Part of a small language model's weights: 10 layers, 4833 steps.
Each number is 128 + 24 x the weight over its row's rms, rounded and kept within 0 to 255. Layers, rows and columns count from 0. The size above them is the row's rms in percent of the matrix's.

# layer 7 MLP up, 768x192, rms 0.178, rows 144-212, columns 0-47
size [106 102  97 103 105 111 100 100  97  93 108 106  94  97 100 101  95  99 101 101 107 106 106  97  96 107  96  98  95  97 100 101  97 100  97  97 102 106  95  93 102 105  97 102  98 104 104  95  96 103  94  99  99 106 100  99  91  95 102 102 111  99 104 103  94 104 100 106  92]
[[ 98 162 212 127 152 115 114 103 126 116 124 145 132 166 104 119 113 102 103 112 143 156 167 121 146  94 151 103 125 156 109  71 107 144 129 138 138  91 142 155 167  66 152 127 157  88 168 118]
 [125 145 127 137 113 178 152 138 118 116 168 102 109  84 123 128 133 179 130 127 137  96 117 187 141 145 113 116 123 127 142 155 142 111  91 118 111 128 114 102 105  87 144 146 124 160  84 127]
 [131  89 176 140 134 136 181 139 125 139 107 122  95 158 110 106 130 112 121 177  89 112 139  97 107 117 107 158 102 112 117 117 118  98 144 130 144 104 118 107 129  77 178 157 161 114 135 115]
 [ 94 101 172 128  81 148 164 137 110 167 160  99 132 137 144 169  94 124 153 127 175 187 161 147 109 149 156 132 108 149 151 173 123 140  90 106 115  95 166  75 149 138  81 162 131 117 127 144]
 [156 139  91 135 104 125  98 131 119 127 122 112 110 107 102 174 119 127 107 143  97  82 128 138 112 137 117 107 158  97  98 125 152  83 166 140  94 127 136 135 123 121 124 120 123  71 143 136]
 [111 130 118 124 150 113 123 147 121 125 124 125 169 140 110 103 104 135 110 188 119 126 134 110 100 123 178 106 144 116 129 152 158 135 126  97 141 142  92  73 123 122 120 125 100 126 154 153]
 [139 149 143  99 142 117 108 133 128 110 114 150 159 116 132 127  79 137 100  88 137 144 102 116 123 145 122 124 174 149 171 113 122 137 147 100 155 127 125  97 122 120 129 149 154 150 111 164]
 [100 135 134 147  95  83  94 154 153 105 128 143 122  83 184 140 112  92 104 124 136 138 147 151 126 104 113 135 124 116  98 134 160 120  95 109 117  88 139 135 156 125 122  40 109 147 118 130]
 [143 125 150 125  77 106 110 166 131 126 111 150 140 111 143 133  96 117 124 108 125 133  84 117 111 136 131 107 151 170 120 126 156 135 141 117 125 138 174 103 115 125 122  78 129 123 137 140]
 [176 124 163 144 125 132 125 143 120 106 102 139 111 164 125 134 121  94 148 151 129  98 132 122 130  94 142 141 115  86 134 140 132 147 115 113  95 135 108 168 136 154  96 139 131 182 178 122]
 [ 95 134 115 119 179 138 121 118 121 112 149 122 128 111 122 126 103 165  58 115 116 110 151 132 119 110 129 170 126 148 105  85 138 154 135 149 120 104 140 154 122 136 131  76 108 159 133  87]
 [135 131 132 166 105 141 136 137 131 112 155 139 120 135 157 157 148 136  95  91 115 179 122 125 151 151 103 100 136 114  91 122 140 133 139 135 131 146 108 150 149 135 127 133  95 106 132 153]
 [183 132 149 141 119 137 113 123 117 133 141 138 121 122 144 143  68 126 163 117 136 124 141 123 138 174 167  92 113 120 160 108 141 114 115 127 104 133 110  86  87 149 129 145 131 126 155 129]
 [151 141 132 142 165 148 159 151 127 178 109 135 135 132 135 124  95 152 125 177 194 157 149 158 116 124 115 123 150 133 114 137 113 157 144  78 171 158 108 118 178 114  93 127 110 139 128 120]
 [170 130 152 151 135 141 136 168 119 133 106 149 123 127 115 146 143 136 121 156 121 140 141  64 145 104 136 145 168 163 101 145 146 128 106 131 129 137 129  72 106 134 134 124 160 142 140  97]
 [142 130 138 141  89 123  96 149 136 116 115 129 183 161 111 127 112 140 126 149 112 137 120  97 134  89  79 102 100 113 171 155 134  85 129 104 123  98 143 132 121 131 121 104 153 124 138 128]
 [151 121 146 121 131 157 132 129 123 138  95 138 118 125 119  99 142 117 160  79 171 103 140 156 118 161 154 149 120 144 110 116 116  56 127 168 154 148  82 121 147  86 111 127 128 152 128 119]
 [134 132 180  93 133 128 148 124 118 183 122 163 103 111  87  90 168 153 123 149 145 105 127 130 122  96 128 132 110 135 150 157 151  62 127 159 131 138 147  98 129 177 134 194 162 110 140 131]
 [157 117 142 129 118 127  70 130 133 163 137 138 119 108 145 162  86 152  95 155 142 139 101 120  94  84 107 112 139 164 113 122 140 120 146 107 105 128 116 151 146 112 119 163 171 122 157 127]
 [170 112 138 155 144 155 131 124 148 166 112 114 114 110 155 127 100 134  92 152 116 134  94 143 125 106 175 106 136 105 150  96  92 152 126 121 130 168 143 162 119  94 197 127 118 176 122 113]
 [127 149 117 116 136 139 154  97 152 104 108  96 122 157 114 137 134 130 144 128 118  92 103 107  91 136 130  95 176 142 110 122  93 136 157 154 113 132 157 125  88 159  97 134 167 133 142 131]
 [161 135 163 142  87 119 121 140 180 128  65 125 149 110 151 146 135 117 141 137 173 159 111 144 145 107 123 112  96  96  91 109 141 119 149 141 126 168 108 124 135 104 156 124  86 147  84 174]
 [109 142 125 134 118 119  71 177 187 109 131 124 130 157 122 114 129 135 124 113 121  98 123 158 142 143 135 153 163 124 142 116 143 142 136 118 118 100 104 169  65  77 164 169 141 119 128 117]
 [120 159  97  95 157 123 148 136 114 150 141 154 141  76 128 109 149 153 156 129 143 105 119 128 117 127  90 108  88 123 176 112  93 142 122 118 110 110 127 146 151 123 115 118 166 125 109 130]
 [116 103 127 131 126 159 168 168 126 114 174 123 106 155 137 156  76 120 190 132  79 123 137 155 127 137 144 144 149 118  95 160 144 145 138 117 109 151 124  97 125 139 136 132 133 103 141 117]
 [118 144  88 132  78 101 108 103 100 103 156 114 105 120 125  83 162 102 143 113 112  93 128 168 147 123 151 110 139 140 135 103 169 116 107 133 139 147 140 138 150 118 107 152 168 134 139  98]
 [128 143 145 179 130 114 116 139 117 116 103  96 116 142 116 155 117 113  94 144 108 111 135 173 126 112 105 116 111  78 151 136 127 136  95 110 164 137  93 120 127 112  78 189  84 141  89 165]
 [ 79 169 112 163  83 155 144 110 103 100 106  99 107  76 156 110 166  88  91 119 156 147 108 128 139 131 130 127 164 147 129 146  98 117 140 128 149 149 118 159 131 123 117 108 105 138 132  94]
 [123 170 153 153 107 152 159 112 152 101 123 131 127 128  90 127 156 127 156  75 155 165 159 121 109 134 138 106 118 138 111  77 127 111 123 149 144 119  99 136 135 127 134  89 131 138 128 104]
 [161  96  76 167 128  78  47 128 107 158 118 107 134 111 122 123 103 104 134 140 138 165 125  97 149 112 103 121 133  67 108 105 113  94 124 132  85  77  85 120 141 140 140 131 126 117 162 149]
 [104 117 110 118 135 108 149 171 116 146 141  76 117 120 104 121 110 117 135 122 115 173 179 135 152 105  87 103 149 152 122 139 120 146 114 156 140 172 140 108  79 128 117 116 125 140 133 121]
 [ 86 145 122 106  89 136 140 109 116 123 125 162 125 100 115  94 145 118 113 146  89 131 191 130  95  92 145 208 110 131  98  80 126 128 104  97 150 165 116 114 122  95 113 130 120  75 123 131]
 [132 125 142 169 145 157 178 122 183 143  93 139 102 154 169 116 168 116 135 124 112 151 117 123 150 122 164 120 136 128 111 141 110 126  95 136 151 121 122 126 141 101 139 101 121 138 141 143]
 [165 128 163 125  97 131 157 105 105 102 169  88 103 131  94 141  97 108 119 129 161 138 134  94 124 136 132  85 149 104 127 141 102 105 121 138 187 119 126 117 130 104 146 118 144 134 163 135]
 [123 138  97  95 211 152 143 155 148 102 102 124 146 130 112 116 139 115 101 169 127 109 162 126 128 170 101 124 135 153 122 132 140 152 142 122 141  91 154 121 109 100 114 134 121 136 158 108]
 [138 126 134 172  99 154 145 155 131 130 156 172 146 143 128 121 128 146 137 142 104 114 146 139 148 118 156  46 123 140 122 112 125 148 101 114  98 125 113 118 126 107 108 165 111 141  75 115]
 [110 112 153 184 146 116 143 117 160 156 152 106 111 100 153 120 131 133 145 121 123 139 129  69 132  88 133 152 134 132 118 131 169  75 152  97 140 137 177 108 124  62 128 156 103 137 121 152]
 [117  89 122 115 116  84 139 144 119 116 115 174 114 100  78 149 138 110 129 145 142 113 123 102 124 109 156 169 105 135 133 107 100 142 142 102 127 158 132 158 102 116  87 119 101 118 104 107]
 [134 141 114 100  84 109 142 143 120 103 130  90 111 106 132 141 137 122 120 140 114 152 131  95 160 133 111 133 134  95  65 110 160 153  98 129  88 121 154 137 116 134 102 120 133 161 150 138]
 [ 68 127 163 134 163 137 129 142 160 142 149  96  84 133  86  74 105  99 121  88 145 121 150 112 120 157 124 159 154 123 104 150 121 142 116 125 102 115 197 101 116 148 113 139 119 159 142 121]
 [132 119 141 111 145 191 135 134 117 110 107 105 174 107 106 131 122 119 106 154 155 124 154 133 133 160 126 106  97 109 103 133 146 162 157 155 146 134 121 113  93 118 120 145 116 148 127 138]
 [167 127 118 159  77 102 178 168  95 113 141 170 151 153 122 124 134 133 174 150 115 132  95 151 161 127 101 136  91  90 164  98 162 102 114 109 120 127 145 114  97 116  92 130 133 176 136 101]
 [152 115 166 110 133 108 147 123 103 151  87 140 131 137 112 116 103 113 180 118  98 133 160  94 122 122 137  84 139 139  95 160 155 146 143  89 111 117  72 114 125 157 127 137 133 116 149 149]
 [132 131 121 110 132  93 108  93 133 112 179 150 174 111  89 141 159  69 116 116 150 107 108 130 153 116 121 145 136 124 110 137 142 144 153 178 107 128  95 116 138 122 110 110 165 113 129 119]
 [137 109 133 162 120  81 120 134 146  85 130 100 162 108 103 158 104  86 143  85 121 126 167 129  88 137  85 111 124 104 139 135 115 107 136 118  97  84 126 118 130 168 106 127 134 134 139 108]
 [107 107 115 120 126 112  98 146 125 129 187 118  71 159 142 139 109 114 133 113 111  91 131 152 131 121 141 179  91 123 148 142 154 177 156 145 122 146 114 120 162 146 111 103 119  84 116 138]
 [144 108 122 124 197 104 159  88 191 123 142 143  97 135 182 124 121 114  81 124  87 111 127  92 139 123  95 142 118 141 122 115 121 139 131 101  91 126 155 109 117 133 109  97 156 118 159 120]
 [167 113 127 110 112 122 131 124 118 101 168 158 123 163 141 156 124 129 117 158 129 125 145 104  91 128 117  98  94 149 109 135 136 117 165 158 113  82 137 121 108 112 135  84 137 118  95 134]
 [164 119 149 182 109 149  91 162 170 101 109 105 118 146 165 104 146 119  91 126 156 136 123 113 129 103 137 144 105 180 115  65 105 153  95 157 119 165 134 110 104 139 161 105 100 167  95  75]
 [116  92  94 136 107 121 106 114 178 147 117  85 125 120 119 147 130 139 151 151 142 112 135 129 142 121 108 135 128 101 127  82 169 125 137 115 142 148 141 104 110  74 148 137 136 176  90  95]
 [119 138 117 135 115  94 115 138  95 107  91 158 125 135 138 129 152 138 111  99 117 107  82  93  94 111 165 113 121  95  71 108 119 150 150 126 165 145 109 140 184 128 108 103  84 132 147 110]
 [135 166 123 154 140 129 156 114 119  79 115  81 133 100 113 137  98 104 148 107 194 136 136 110 167 103 129 182 113  96 129 119 142 123 160 122  93 143  80 156 149 121 132 140 148 132 139 130]
 [153 128 128 160 117 153 100 139 116 112 168 158 179 150 110 144 106 105  62  88 142 133 154 107 108 155 118 131  74 118 110 142 130 143  88 119 163 116 145  94  90  76  93 101 111 132 137 131]
 [161 130 126 145 121 150 105  86 151 132 130 128 129 112 132 131 108  98  90 139 114 144 130  96 117 163 182  97 139 112 161 143 139 153 155 153 118 142 164 130 148 149 179 136 116 154 156 118]
 [ 71 119 137 178 145 123 150 128 173  92 164 108 120 120 128 115 130  76 114 132  97 146 143 121 180 168 128 132 173 135 137  97 121 147  86 167 105 119 133 142 144 166 161 118 119 116 137 135]
 [112 102 152 165 117 108 162 144 118 122  96 157 129 183 131  99 114  96  98  78 131 124 119 170 130 140 118 156 141 124 111 126  97 129 129 136 158 124 131 106 164 172 131 112 124 130  96 166]
 [ 99 111 135 102 143 108 167 112 117 141 108  70 128 100 157 134 139 124 131 156 110 116 121 152 163 161 139 128 173 138 154  90 113 116 139 148 121 116 115 135 121 150 176 123 103  91 170 129]
 [ 91 124 110 149 116 134 143 130 160 134 175  92 135 146  74 117 110 154 157 151 136 108 134 142 171 119 117 147 135 149 136 116 109 152 112 115 135 114 176 160 135 166 124 111 113 128 144  77]
 [125 157 118 109  75 109 147 148 131 104 140 126 161 165 150 145 105  79 140 140 125 109 178 129 114 133 153  82  84 120 177  80 148 126 141 123 150 132 146 132 115 102  95  78 133 108 136 162]
 [117  99 158 126 100  91 109 132 159 118 127 146 154 138 101 170 126 109 136 122 110 101 144 155 135 127 147 109 104  73 168 135 101 107 121 151 146 117  98 110 133 118 123 140 134 171  90 125]
 [106 124 116  99 138 142 126 142  77 136 130 106 118 100 138  99 117 113 150 112 143 107 156 125 137  94 127 165 106 121 116 147 151  94  96 123 137 114 138 118 116 144 134 142 135 143 151 116]
 [113 134 167 119 121 119 146 127 150 137 139 125  95 122 150 127 113 150 145 136 169 103 120 119 144 134 150  93 124 100 112  93 136 136 143 112 110  89 162 113 122 149 171 115 137 160 150 138]
 [125 122 155 122 120 111 102 146 151 178 150  94 133 103 127 122 138 112 126  90 109 173 137 116 133 169 158 124 100 131 129 120 107  96 134 143 143 115 128 184  71 150 107 157 109 136 151 143]
 [140 122 133 140 167 104 108 159 114 105 137 109  85 129 150 142 148 132 105 151 139 121 131 136 140 191 130 123  78 174  87 139  67 105 159  83 132 137 148 130 113 123 143  99 156 168 122 124]
 [176 119 148 146 118 133 113 153 123  81 113  90 134 144 123  86 181 128 109 153 145 132 188 120 107 161 102 117 111 139 139 146 141 156 139 116 165 137 140 110 102  94 109 138 126  89 106 103]
 [109 140 131 146 122 101 140 132 130 148  99 144 116 142 130 134 130 125 109 149 136 179 168 142 117  93 124 155 179 105 108 125 116 129 157 108  88 113 133 121 125 114 114  97 160 158 126 104]
 [151 160 130 134 113 131  91 163 132 141 103 125 109 135 134 123 108 129 145 121 109 108 133  92 170 150 139 153 153 114 165 154 149  91  94 132 121 120 113 139 133  99 117  84 114 121 104 163]
 [108 141 135 115 122 132 139  96 126 153 158 114 161 110 164 113 166 156 125 170 125 110 107 119  99  95 108 124  94 159 151 145 151  89 134 130 124 143 175  84 126 106 107 157 155 103 145 148]
 [138 113  94 116 146 146 127 131  98 139 167  99 171 112 120 131 131 100 117 128 135 154 156 133 149 122 136 115 147 161 116  98 128 119 135 170 129 154 100 114 101 141 153  96 130 149 168 106]]
# layer 7 MLP down (transposed), 768x192, rms 0.15, rows 144-212, columns 0-47
size [105 108  94 109 102 113  95  95 104  94 106 105  98  92 105 101  90  94 104  98 108 106 106 105  91 113  95 100  95 100 102 100  94 101  91  98 106 104  99  93 103  99  96  97  96 104 104  98  92 100  96 101  99 112 102  96 102  91 107 103 113 102 110  92  93  99 102 107  95]
[[105 117 158 133 136 108 103 114 132 178 143 136 132 111 128 142 167 151 106 149 151 161 104 119 167 137 121 118 121 127 129 139 142 143 122 126 148 155 133 145 150  70 132 133 142 146 121 139]
 [150 161 127 139 149 136  86  94 102 116 158 130 193  99 179 113 115 134 167 111 127 141 113 110 112 149 138 144  67 135 108 168 127 143 132 124 134 120 128 137 132 139 136  94 106 124  94 130]
 [146 140 116 110  96  86 105 120 138 114 157 147 141 116 144 148 138 135 139 116 123 127  99 117 136 133 128 118  90 136 139 103 116 149 100 144  97  92 140  87 156 152 145  96  88 150  88 106]
 [158 126  94 135 119 105 135 156 119  57 149 148 110 150 140  99 112 106 106 123 120 112 151 119 118 168 126  96 114 123  77 149 138 124 109  92 141 116 102 147 150 167 125 115 118 104  99 161]
 [118 161 126 112 157  92 107 193  98 140 131  80 153 133 122 120 125 151  79 121 141  87 172 118  88 119 109 147 141 109 146 158 104 159  87 148 144 104  78 125 140 148 137 138 132 139 114 132]
 [147 134 134 121 140 113 134  84 173  82 194 109 117 132 104 129 122 103 157 121  93  94 118 107 155 141 165 168 110 125 103 104 182 105 129 151 120 196 156 128 108  99  83 107 164 115 127 134]
 [127 107 126 152 139 103 129  92 154 155 114 153 154 148 101 113 173 169  99 126 111  86 104 129 170 111 179 123 135 158 139 109  79 141 124 180 115 106 130 157  75 123 107 148 126 167 165  81]
 [142 146 130 147 139 136 118 203 116 154 133 128 168 168 125 126 131 129 104 140 146 142 138 121 171 132 168 144 131 128 144 120 134 115  92 104 130 132 102  70 193  82 107 120  82 125 110 148]
 [ 76 146 113 110 156 100 144 120  93 128 146 165 155 159 122 103 169 131 105 146 120 118 131 128 116 107 125 124 140 147 126 109 147  98  90 127 121 130 151 132 132  79 169 128 142 135 158 149]
 [126 103 134 153 134 124 103 135 147 160 160  84 117 116 152 101 142 149 123 121  99 124 122 119 173 147  88  99 142 152  95 129 145  61 148 150 155 130 154 124 149 123 137 101 111  96 102 101]
 [ 98 105  96 157 161  91 155 132  99 140 122 127 135  98 115 158  87 132 104 113 131 116 132 170 109 132 135 139  86 105 163  84 114 142 143  94 115  73 119  83 144 129 151 133 118 129  89 148]
 [ 76 121 137 109 124 105 129  87 134 132 115 138  98 114 126 102 129 149 102 147 148 117 132 114 137 149 164 111 113 110 193 111 142 172 111 121 126 130 115 132 110 130 140 159 156 110 126  57]
 [ 97 135 114 108 136 128 180 155  87 103 167 152 138 150 111  46 149 124 144 183 105 138 100  84 137 140 130 150 140 167  82 145 145 142 155 137 132 176 129 126 140 102 107 135 125 125 120 134]
 [126 149 148 184 108 144 110  77 134 129 119 113  91 159 125 107 143 131 120  89 101 123 119 123 153 126 121  88 112 137 130 119 195 111  93 157 127 116 152 154 136 190 139 144 116 128 110 117]
 [121  88  84 106 124 154 153 124 128 139 141 133 140 127 105 119 135 122  92 133 153 134 139 159  98 138  87 133 113 105 113 104 103 113 163  93 134 108 123 170 153 173 143 113 123 141 158 142]
 [137  94 177 169  90 119 105 176 120 119 139 127 151  97 117 125  86 162 134 175 105  85 121 140 146 131  91 136 136 116 157 141 116 143 145 159 113 141 130 120 128 136 136 132 159 107 145 107]
 [ 98 160 104 154 125 139 147 129 113 144 113 127 153 102 152 166 103 144 134 128 120 124 137 128 164 112 119 109 161 146 146 137  90 176 124 100  84 126 132 125 108 157 147  96 140  74 109 114]
 [114 105 109 121 138 134 151 137 110 117 115 126 117 116 159 132 103  65 157 132 145 132 125 124 116 126 141  89 109  84 154  91 121 111 155 134 122 132 136 110 125 116  93 128 108 176 155 157]
 [126 150 116 133 177 163 122 120 127  99 127 165 126 129 163 124 195 124  96  98  93 100 119 151 135 161 145 124 115 149 120 151 100 119 128 109 132 116 121 119 147 109  95 127 147 105 112 104]
 [141  86  95 152 114 128 116 151  99  86 158 145 152 131 118 165 112 143 128 144 130 135  79 133 116 125 114 121 114 130 143  85  92 162 133 139  98 172 131 151 114 185  98 124 107 136 150 149]
 [162 154  87 131 128 138 115 134 140 156  96 124 157 106 128 126  98  98 146 146 163 137 107 143 134 151 115 143 144 162 170 108 132  91 152 116 141 122 123 182 109 137 131 135 131 161 136  71]
 [158 139 117 129 108 124 138 128  82 114 134 181 173 106 135 116 123 139  99 123 121 105 170 152 146 112 144  90 104 160  62 139 126 160 129 104 151 113  96 123 122 108 101  74 144 200  88 157]
 [125  99 145 146 146  91 136 132 139 136 143 111 149 149 104  72  64 146 162 131  78 100 141 138 132  76 167 140 103 130 134 127 128 133 118  99 150  91 129 114 128 132 123 135 164 127 127 160]
 [118  84 115 117 145 146 104 143 128 108 120 181  83 136 144 145 112  97 125 128  64 131 132 129  86 139 166 145 153 169  98 115 147  79 142 124 118  68 147 122 111 151 139 111 108 120 115 138]
 [129 172 117 126 110 101 146  71 116 153 157 136 147 130 150 135 106 134 102 169 112  93 163  99 113 134 112 104 121 137 107 144 154 123 137 183 135 174 120 162 112 157 151 109 117 104 121 123]
 [124 123  91 113 121 105 136  99 133 103 104 152 117 128 140 159 134  74 115 145 104 110 106 132 104 147 201 119 155 124 136 147 118 119 110 116 151  93 111 107 150 150  66 142 114 156 123 152]
 [108 121  92 111 127 100 107 143  93 114 126 160 134 103  93 148 114 130 104  97 134 135 135 133 110 135 133  95 100 116 107 130 145 103 154 130 138 103 145 107 129 142 143 103 131 163 159 157]
 [148 144 155 100 137 119 109 138 132 124 117 135 144 135 114  84 101 155 110 113 128  88 131 115 142 104 165 119 135  94 114 153 146 143 132 140 103  96 110  93 156 105 109 200 157 171 107 141]
 [161 149 130  84  75 105 132 146 125 118 159 163 168  75 140 145 135  79 123 112 110 115  84 138  84 156 158 121 159 124 153 152 109 159 106 100 122 108 106 101 140 137 133 172 114 120 144 148]
 [111 149 146 102 108 159 135 151 150 107 134 127 126 182 139 151 135 144 117 104  88 129 154 160  86 168 133 136 154 171 135 144 122 156 130 121 155 170 140 158 106 101 128 159 148 129 118  92]
 [161 106 131 160 122 134 155 126 191 123 126 162 131 110 130 122 165 169 121 136 140  83 114 143 137  81 149 109 135 120  96 148 105 102 106 106 130 124 120 151 156 141  94 172 133 125 135 102]
 [110 110 144 117 125 115 164 171 162 115 103 150 141 137 104 142 150 113 144 127 173 124 122 118  83 133  97 115  56 134  95 141 119 126 123 111 154 158 132 124  83  72 142  71 124 100 158 125]
 [116  90 166  97 118  68 156 159 123 146 148 146 147 163 151 164 106 103 126 117 154  97  96 122 125 150  91 133 115 167 141  97 156 133 135 122 149 132 147 169 103  93  83 146 110 137 148 105]
 [113 118 113 126  93 133 159 153 125 135 120 160 130  96 141 100 152 136 103 195 129  96 138  92 133 142 155 148 142 124 100 146 136 158 175 160 132 123 115  90 124 105 129 147 123 164 132 125]
 [186 127 149 133 112 109 117 101 158 146 164 124 115 113 156 162 121 154 115  90  86  64 131 103 120 167 106 144 101 106 142 119 118 122 127 116 162 162 107 110 106 129 118 128 135 114 142 142]
 [133 118  96  95 160 128 119  93 142 142 120 111 105 123 121 161 141 117 109 115 121 135 119 110 112 102 153 101 172 122 145 159 130  82 116 122 180 134 111 173 184 106 137 114 119  91 120 142]
 [168 109 105  63 100 101 140 104 124 110 108 160 133 185 107  85 179 119  86 124 157 132 106 116 131 138 151 124 149 132 133 102 112  66 122 108 141 143 117 144 141 100 126 154 153 130 139 157]
 [159 123 109 164 119 149 140 153 100 106 117  69 147 124 146 123 158 139 109 140 131 140  97 161 117 130 140 140 138 139 129 150 155 132 165 139 144 107 104 131 157 147 168 106 132 145 116 128]
 [118 122 123 137 125 148 110  93 180 126 153 136 102 100 110 132 149 154 151 134 151  98  93 145 117  83 137  75 166 128  89 106 168 115 144  83  76 123 103 110 145 119 154 116 145 154 124 139]
 [138 116  81 143 115 139  95 113 122  88 145 151  69 137 139 109 121 114 101 137 137  94 120 103  88  99 150 112 130 116 139 129 124 112 127 140 126 140 132 164 164 124 141 118  85 114 151  97]
 [151 115 114 146 147  57  75  97 138 159  86 145 123 125 162 170 136 132 125  99 144 118  77 127 133 118 140 103 154 125 123 121 116  97 141 139 119  97 131 110 130 130 117 114 154  99 136 138]
 [138 115 119 150 109 130 119 148 109 156 160 114 112 123 134 122 152 111 154 112 142 127 102 161 142  93  82 115 125 130 163 125 128 155 147 107 130 157 163 110 136 186 178 144 122 126 131 161]
 [122 127  82 124  95 132 119 122 149 102 154  73 143 111 118 137 119 146 146 140 130 116 128  96 112 103 101 149  63 164 152 125 134 107 127 150 114 117 166 134 129 175  72 122 160 132 117 142]
 [148 121 141 118 143 144 117 104 123 117 107 124 116  91 162 149 106 117 154 117 140 136 117 143 146 157 112 132 121 171 180 158 120 129  90 132  91 126 115 139 143 142 105 144  97 177 137 108]
 [131 112 121 100  91 131 162 172 125  78 158 105 119 116 123 127 121 148 154 158 136 112 104 145 171  97 146 109 129 149  78 138 153 113 115 159 100 144 152 110 164 122 140  96 166 131 117 129]
 [121 141  98  91 142 123 109 152 122 121 105 118  97 107  98 134 104 119 104 109 152 157 174 115  97 142 112 113 146 167 110 161 101 134 119 127 144 133 172 149 136 155 147 149 110 120 141 157]
 [154 129 108 149  72 154 150 142 133 145 151  87 126 157 143 159 135 108 106 154 147 136 151 166 127 134 128 131 135 149 113 133  89 120 151 112 138 133 126 128 163 152 103 104 101 101 122 133]
 [133 135 151 124 133 131 171 115 163 135 115 133 126  91 120 168  79 160 141 115 156 144 131 128 137 108 144 142 152  81 139 128 137 134 127 114 161 131 123 112  61 116 109 134 113 113 125 176]
 [162 181 120 105 144 135 151 132 121  97 133 172 133 126 148 173 119 122 150 137 113 122 141  94  97 171 116 115 138 164 158 155 141 103  85 129 121 123 130 155 140 126  94 118 119 121 113 125]
 [156 163 172 108 132 173 124 129 111 112 133 159 107  77  90 119 147 162 124 152 123 103 123 102 129 117 116 145  95  94 106 114 157 124 128 125 111 134 145  91  80 105 124 146 128 108  98 136]
 [128 122 142 111 125 154 138 141 135 138 168  92 108 110 123 151 131  94 151 134 120  91 120 121 106 126 104 137 170 145 168 134 139 135 133 141 111 121 118 116  84 134 173 118 145 138 140 136]
 [134 115 144 152 122 110 130 169 132  82 135  78 143 130 149 126 159 151 115 120 121 159  95 131 122  91 100 142 122 143  98  84 111 152 102 140 167 115 154 133 126 173 137 124 158 155 137 173]
 [128  75 136 157 108 135  99 154 150 123  98 159 114 167 136 135 107 151 143 128 153 121 103 117 147 146 125 110 136  99 136 147 146 124 164 153  96 133 148 125 104  99 107 111 174 134 142 155]
 [130 132 123 168  84 137 122 112 128 136 141 153 119 128 132 119 146  99 118 108 115 159 126 139 142 100 167 151 142 124 129 141 166  79 139  86  96  91  90  86 117 141 141 143 137 144 123 175]
 [153 120 113 110 120 183 138 117 110 130 136 137 125 117 152 140 165 110 134 119 143 107  91 167 116 108 145 161 173 119 131 138 148 128 109  93 140 139 134 112 154 162 144 145 142 157  91 124]
 [138 173 201 140 133 139 156 118 117  95 164 121 111 112 135 142 136 154 110 105 121 117 102 104 133 138 102  89 126 120 116 124 114 133 120 110 117 118  91 113 124 138 151 113 150 129 117 118]
 [162 162 139 116 132 146 152 169 118 119 131 133 121 105 113  94 117 145 116 111 123 175 150 116 107  88  97 118  91 133  80 165 131 129 120 138 144 117 122 107 134 106 129 125 110 157 128 148]
 [138 124  97 156 156 137 103 137 130 114 124  96  69 136 157  97 105 144  92 111 144 137 125  99 124 117 124 143 174  88  82 125 146 107 109 150 149 232 126 154 158 152 137 119 120 133 129 149]
 [124 183 142 181 148 125 129  88 116 119 140 164 119 151 149 135 104 176 137 107 104 143 130 141 149 117  87 130 116 134 137 135 132  94 127 127 103 120  79 108 116 154 111 101 194 144  87 117]
 [173 100 126 105 192 158 117 132 115 123 114 131 146 154 133 138 170 146 137 108  97 146 143  79  99 150 122 146 166 119 121 114 132 111 104 114 107 139 101 158  94 144 138 145 129 149 107  94]
 [129 128 145 138 126 154  83 130 116 147 141 142 132 119 106 121 131 123 123 115 123 152 167 113 125 161 101 118 112 134 128 151 104 111 135 118 138 106 131 104  88 131 124 150 125  89 112 142]
 [155 103 112  98 119 163 129 100  97 136  74  95 133 110 116 133 139 180 144 129 153 156 129 141 129 165 152  98 102 142 120 137 106 105 153 147 101 145 140 138 127 145 131 107  89 124 160 103]
 [133 113 122 115  66 109  87 125 119 126 132  98 138 110 157 103 146 158 113 136 105  97 120 146 135 135 154 160  97 129 121 107 176 165 141 138 106 164 123 122  88 110 135 109 131 106 179 132]
 [130 144 118 137  78 141 122  99  93 118 132  94 123 114 124 128  84 129 120 148 123 139 141 102 123 120 116 146 116 157 163 101 100  92 121 119 119 149 119 148 129 146  93 157 126 101 158 110]
 [125 132 160 147 140 126 130  90 146 152 143 158 163 116  92 135 126 145 124 174 128 122 129 141 136 130 121 159 111 155 115 120 126 142 124 178  98 115 153 152 125 126 185 143 124 142 155 118]
 [ 99 113 144 134 110 140 156 117 117 127 137 155 138 119 132 148 148 147 149 105 122 131  88  93 129 104 131 111 143 146  80 123 119  97 154 123 133 120 187 127 154 136 158 121 143 121 130  92]
 [146  77 149 136 112 144 132 135 116 142 127 165 119 106 106 127  89 133 128 127 114 180  91  99 162 116 161 163 153 140 129 133 114 152  98 104 149 118 122 161 135 160 110 113  97  82 120 125]
 [ 91 134 164 144 142 176 145 144 115 116 127 126 112 146 106 151 105  98 111 165 124 130 134 118 105 142 144 106 118 126 112 129 100 115 128 150 164 142 131 134 143 173 139  84 163 147 138 110]
 [143 110  86 117 147 118 120  77 149 144  93  84  66 119 156 147  88 174 130 117 124 139 130 117 131 150 118  80 132 126 146 123 124 151 159 125 133 129 128 126 136 128 172 125 121 106 143 133]]